Weights of a small GPT-style language model, trained from scratch on English Wikipedia: biases.
Each number is 128 + 32 x the weight over its row's rms, rounded and kept within 0 to 255. Layers, rows and columns count from 0. The size above them is the row's rms in percent of the matrix's.

# layer 6 MLP up, 384x192, rms 0.0826, rows 0-48, columns 128-191
size [ 94 103 105  98  95  92 100 101  99  95  98 105 101  98 105 101 103 102 101 102  95  96 104 103 105 106  99 106  98 103  99  95 102 103 105 107  93 103 103  99  92 102  92 100  99  96 101 100 100]
[[167 111 139  64 143 150 134 131 148 103 128  98 109 108 189 177 172 161 101 111 113  87 172 169 186 135 142 127 154  90 183 111 202 172 151 146 144  97  97 213 182 105 115 153 181 162 141 129 144 195 130 194  94  60 121 112 107 113 122 128 127 104  69 107]
 [147  86  91 156 134 146 124 147 117 168 117 126 131 196 179  69  85  87 163 182 102 157 146  99 156 117 107 100 148 116 120 114  68 123 150 126 130 121  98  81 136  90  88 103 178  85 142 162 125  92 102 183  62 147 196 180 198 144  94 110  99 149 146 139]
 [151 131 128 130 161 178 104 124 195  80  40  94  72  91 121 170 118 192 107 119 141  82 159  84 115  84 115 115 198 177  93 131 153 185 110  85 113 108 147 126 162 172 108  97 118 104 128 139 134 153 158 212 160 173  98 164 105 151 120 151 160 132 148 115]
 [145 155 143 136 103 136 163 107  51 138 177 157 127  75  95 125 168 124 117 182 105  94 134 111 122 131 127 158 128 124  99 150  78 159 113  81 178 125 173 132  67  99 104  78 187  34  82  67 132 136 100 101 152  60 182 131 127 148 138 103 120  79 135 111]
 [104 156 123 153 131 113 159 134 103  75  90 110 168 137 164 155 124 156 169 101 177 120 138 116  63 192 126  84 117 149 108 138 139 102 150  99  85 121 169 121 142 101  85  67 146 117 124 104 136  62 105 140 143 120  89 110 142 139 110 166 167 125 135 137]
 [137 110 134 131 104 130 165 153 161 139 142  73 116 136 143 127 138 163 120 122  89 103 165  90 138 135 128  94 143 158 107 166 124 102  98 148 169  85 116 139 169 148  99 141  74 112 119  54 206  94 175  64 130 156  85 108 138 191 115 177 117 121 141 115]
 [138  68  84 161 162  91 107  98  84 115 153 107  82 100 109 133 133  95 127 125 143 122 166  95 147  84 109  95 123 111 112 156 169  87 126 125 100 162 153 128 133  75 114 133 162 164 174  92 165 138 154 175 152  96 124  78 227  78  92 127  74 130 118 158]
 [142  46 146 122 153  90  98  87 167 104 124 127 100 175 105 167 122 169 118 130 133 124 197 130  84 144 157 102 162 115 149 115  65 154 129 160 152 130 125 111 131 161 158 159 123 159 147 151 117 107 149  68  97 114 148 189 156 144 133 123 156  71  64 113]
 [142 142 118 103 125 161 167 173 168  66 163  62 135 127 186 145 167 141 175 131 176 156 119 149 139 209  88 105  71 167 149 106 138 102 159 126 188 182 126  70 129 121  35  84 130 108  77 101 148 159 143 124 122 164 121 110 145 114  97 163 109 171 118 114]
 [111 125 168 158  59 109 131 126 119 149 103 163 109 169 184 178 147 159  83 134 112 101 109 126  84 120 124  80 197 147 146 160 117 130 125 173 164 143 107  84 128 133  86 121 113 141 130  88 160 153  87 152 138  67 141 226 137 108 129 162 118 133 143 188]
 [172 104 122 136 143 133 123  99 141 118 190  81  96 185 135 133  99 143 130 157 172 156 106 170 166 125  97 183 177  82  87 140 146 171 156 119  72 236 119  80 113  73 115 135 134 150  99 122 111 134  74 152  69 128 125 121 172  84 166  72 127 107 141 161]
 [105 168 137  89 133 187  59  92 130 172 165 132  63 128 142 191  90 132 151 103  98 119  84  90 163 182 103  72 164 173  94 105 169 137 152 175 117 146  82  88 131 114 139 128 181 133  76  67 176 151 150 155 137 109  91 105 108 115 176 160 119 145 139 118]
 [100 175 136 108  99 138 210 102 183 135 150 148 171 124 161  77  65 151 106 148  99 177 107 165 145 129 124  84 112 118 182 144 115 155 140 141 109 130  90 130 113 130 118  91 118 132 121 106 159 161 152 116 176 121 173 106 126 188  91  92  75 130 120 178]
 [150  95 116 178 115 136 143 102 147 192 143 123 152 141 104 101 140 168 160  88 103  79 155 118 167 115 112 113  70 130 147 132 179 134 118 136 116 118 138 101 112 166 135  81 135 125 145  97  99 195 185 103 145 150 108 144 150 219 158 154  98 168 134 183]
 [ 93  86  76 125 167 205 112  80 127 146 171 143 127 131 120 115 151 127 186 135 105 124 152 160 148 152 166 133 133 101 163  97 152 122 162 152 109 141 135 123 126 144 115 192 163 144 101 136 150 152 129 141 156 107 116 167 128 129 103  71 148 146 130  79]
 [107 150 112 108 107  98 169 137  80 136 125 146 148 154 186 140 171 173 114 127 108 144 115  99 124  84  72 143 151 146 163 190 176 152 116  73 183 111  95 169 110  93  99  57  89 158 113 115 133 112 154 119 127 151 182 113 150 110 174 146 149 157 108 126]
 [ 79 101 136 133 110 134 127 140 166 135 112 136 138  91 119 130 184 132 163  81  79 131  93 192 157 107 164 123  95 106 135 203 134  85 130 142 102 150 169 111 114 173 126  77 109 196 108 153 124  94 141  83 233 115 104 133 159  87 172  99 117 146 121 165]
 [111 164  27 151 148 173 110 149 124 143 151 105 110  59  90 147 134 125 146 149 145 140  48 142 122 137 108 169 104 115 136 105 118 116 126 107  91 138 110 138  93 126  79 165 182 149 101 123 127 150 120  93 141 136 175  97  65 161 177 140 200 136 157 136]
 [147 155 131 196 109 129 148 106 115 158 120 142  89 190  82 163 126 141 137 139 138  90 206 156  93 139  83  66 127 148 140 149 148 139 170  93 184 145 137 136 155  98 102 129 181 122 128 152 107  69 113  83  56 139 139  72 151 162 100 142 202  86 164  76]
 [123  91  92 134  77 120 100 145 140 143 120  74 130 142 144 114 110 155 115 130 132  80 127 135 107 192 160 109 117 150 124 131 180 168 152  96  98 156  93 109 128  96 113 127 137 145 103 119 145 144  86 157 157  88  76 192 153 118 164  88  78 170  95  75]
 [122 137 127  97 147  75  47 156 202  92 108 153 125 148 179 108 122 156 129 129 144 102 127 138 184 120 143 154 206  88 160 201 146  83 138 152  82 124 157 121 140 140 101 154 191 171 143  83 195 138 123 131 105 134 110 101 203 100 108 137 206 182 165  99]
 [137 162 156  97 161 106 143 132 166 121 165  96 103 218 140 139 109  75 148 104 119 164  76  83 107  88 154  53 114 167 102 138  96 115  50  68 139 137  82 120 172 153 135 148 163 134 128 121  84 106 109 107 154 174  11 162 102 198 139 159 147  96 144 107]
 [115 167 123  53 122 159 123 100 125  71 125  40 120 137 122 136 143 128 148 168 149 144 104 157 114 110 115 100 141 164 148 148 100 110 206 189 172 143 144 121  90 161 185 113  94 120 121 191 182  78 123 123 183 128 187 121  79 147 117 144 134 149 182 106]
 [112 120 117 158 101 160 154 161 113  88  76 151 147  96 112  50 167 163 152 139 145 121 104  98 144 120 114 112 163 144 100 141 147 100 144 108 115 165 143 164  60  77 131 113 109 180  93  92  82 104  86 117 112 149  85  90 116 115 164  72 166 108 133 134]
 [119 190 131 105 193  91 159 128  95 118 158 170 157 166 101  91 151 148 157  90 170  74 122 121 138 101 168 119 141 148  72  92  95 106 112 121 173 145 134 154 117 149  88 153  79  94  86 129 141  97  97 168 116  91 137 142 139  98 100 131 176 155 110 110]
 [102  81 199 131  70 145 128 153  89  65  87 121 116 172 133 136  83 115  72 123 105 117 130 143 131  72 128 102 129 135  90 140  80 119 156 140 140 116 181 123 138  83 131 181 103  89 166 145 120 139 100  98 143  56 146  71 114 156  83 170 148 163  97 140]
 [133 117 161 112 107 110 124 124 171 126 101  98  76 149 146 162  70 154 166  83  93 127 140 186 133 141 123 107 108 120 133 150 101 142 102 155 118 118 128 108 197 155 136 156  47 129 106 183  85 107 157 134 124 127  98 168 130 221  95  98 165 159 125 106]
 [155 103 135 154 134 101 171 170 152 110 165  97  92  89 129 185 105 183 171  73 118 155 148 126  76 167 115 147 137 188 141 127  87 170 141 124 120 119  72 130 141 137 164 165 128  93 154 187 113  79 133 105 189 107  44  73 149 153 142 125 148 122 114 117]
 [179 122 217 175 131  80  58 153 127  99 117 102 124 139 131  72 178 109 138 105  80 131 159 119  97 119 171 113  93 101  87 142  94 102 151 131 147  72  64 146 142 150  89 103 125 162  65 164  84 143 175 188 108 101 102 115 115 146  78 135 143 145 136  91]
 [ 96 136 141 108 103 179 122  75 100 118 163 111 135 146 119 108  73 130 117 148 152 105 108  90 139 129 135 118 109 132 102 119  94 115 159 148  92  79 160 146  87 111 123 132  94 108 121  89 160 183 114 148 131 117  80 118 222 137 128 134 132 105 193 144]
 [110 123 121 153 121 115 167 107 155 101 138  75 119 133 148 113 136  94 145  64 154 144 170 127  75 130 163 115 170 145 106 172 150 123 148  83 157 154 204 100 164  84 142 141 144 127 127 140 104 171 134 127  74 114 190 116 135 164 182 137 155 153  52 169]
 [182 150 176 151 135 145 155  99 117 155 147 148 147  85 109 174 166 142 116 103 129 160 128  46 162 138 151 111 117  79 160 133  95 155 138 102 152 151 156  88 102 120 181 111 203 147 163 129 141  68 131  59 174 149 146 105 162 170 182 134 132 191 180 163]
 [108  97 159 124 113 115 188 121 141 101 156 171 125 144 109 135 126 125 114 192 165 102 149 117 106 181 105 138 136 114  97 150 105 150  84  83 106  91 139 103 179 123 145  82 124  81  88 174 130 129 117  97 137 134  98 131 120 182 100  89 212 142 133 152]
 [122 129 104  87 153 134  94 125 158  80 116 116 147 103 139 144  90 177 189 165 175  84 133 160 129 120 109 136 139 196 117 177 148 180 162 129 156 101 102 137 158  86 152 109  89 136 143  77 144 116 103 168 108 129  84 127 142 154 205 154 153 142 135 128]
 [175 116 139 169 126 134  71  77 142  75 144 146 117 125  86  97 155 112 109 125 147  73 101 129 153 147  98  93 125 126  38 130  95 156 129 120 171 123 117 149  15 103 145  91 132 142 142 111 139 104  93  96 125 133  62 107 117 133 149 150 176 114 185 114]
 [ 94 180  96 110 110 147 108  69 105  94 106 156 105 129  94  90  91 199 146 102 159 113 238 101 160 103 126 123 153 148 161 127  98 106  92 154 145 130 141 126 130 151 129 133 152 169 101 120 166 150 140 184 119 145 125 145 144  72  94  89 125 151 112 148]
 [133  99  68 122 144 144  60 144 154 119 156 180 121 143 175 170 154 111 190 105 116 127 185 123 163 170 120 207  96 162 150 173  60 124 143 122 143 178 144 173 129 220 142 129 179 153  99 104 119  54 169 171 125 167 118 191 117 125 178  94 137 152 163  97]
 [134 114  86 151 151 120  70 145 112  71  92 138 138 140 169 125 142 119 102 150  95 138 117 180  88 139 105 146 136 120 131 110 199 153 127 140 124 123 128 109 120 210 156 140 158  93 177 116 145  86 177 148 115 123 162 161 133 121 116  83 125 179 120 111]
 [173 169 136 116 174 158 110 122 110 160 153 147 171 142 145 123  76 134 104 180  84 183 159  79 140 134  96 139 142   0 103  69  95 138 140 119 116 140  97 147 123 131 109 131 112 159 127 151  41 121  67 116  78 116 101 159 148  29 130  59 101 103 112 103]
 [130  81 132 150 125 116 131 147 143  98 165 148  91 111 198 101 122 207 132 137 149 142 154 118 110  73 144  94 171 150 126 100 156 123  71 156 117 143 127 101 133 143 124  58 130 161 192 153 105 163 171 128 111 180 181 145 173 214 160 108 120 173 120 131]
 [184 146 104 141 126 163 101 173 182  63 131 110 123 160 167 166  68 147 123 127 107 113 136 157 114 115  78  93 139 115 133 146  84 133 125 131 138 160 143 170 150 129 103  37 160  89 158  79 112 116 156 194 135 129 108 135 179 106 176 116  46 137  72 107]
 [ 88 139 134 166 165 150 173 161 136  93 158 122 109 128 139 142 164 113 142 162 211 137 127 140 106 141 115  97 174 127  95 128 168 157  96  57 132 121  91 104 147 110  99 170 136 143 193 106 187 160 119 149  86 154 106 129 125 114 121 197 139 118  73 139]
 [134  91 166 102 167 125 134 165 148 159 120 182 106 102 121 107 154  57 112 145  81 123 141 134 190 134 150 107 162 214 122 213 104  90  85 184 139 160 156 144 178 197 104 206 132 156 122 149 113 120 110 123 120 128 174 128  91 123 130  85 136  98 121 121]
 [171  97 170 132 141 114 137  93 140 129 158 196 105 105  93  82 152 156  69 163 137 114 127  79 152  67 149 139 144 123 169 145 157 164  73 124 121 172 179  87 135 134 139 159 125  43  74 153  97  96 143 105 153 119 134 127  86 130 141 155 152  68 135  58]
 [142 141 126 157 134  88 169 132  74  86  99 116 114 112 129 136 103  77  91 136 149 146 210 173 133 128 183 133 116 145 116 138 176 101 140 160  37 167 108 109  86 108 104 115  83 144 108 173 114  97 127 101 113 140 158 180 157 124 169 122  86 144 121 157]
 [124 104 158 114 142  57 125 125 120 163 129 123 126 209 138  87 128 122  77 153  90 194 156  94 116  81  94  96 129  90 116 157 130 119  98 125 147 134  83  37 130 157 140 117 170 128  77 121  99 100 148 109  88  78 131 109 129 132 186 127 100 118 151 106]
 [155 180 169 123 145 113 166 142 124 135 153  57 130 167 155 108 206  82 139 135  80 166 132 171  96 102  67 113 178 113 150 130 158 140 115 108 192 115 140 137  77 159 142 133 139 171  94 104 123  90 145 112 112 101 129 130 138 173 143 133 150 139 130  78]
 [133 147 114 133  85  85  95 172  72 107 108 166  79 180 202  99 142 138 113 143 149 130 109 192 134 109 127 112  90 154 106  94 108 119 135 102  97 160 143 178 166 126 139 102 102  84 111  89 211 140 125  94 145 155  93 126 106 118 130 102 130 131 104 105]
 [121 150  68 167  75 110 125 118 199 126 168 134  97  96  72 141 105 108 171 158 148  84  96 164 105 120 192 123 122  99 108  63  77 193 101 133  82 103 130 131 152 106  97 172 153  84  97 135 131 124 105  96 161 111  93 160 112 113  96 144 200 109 118 153]]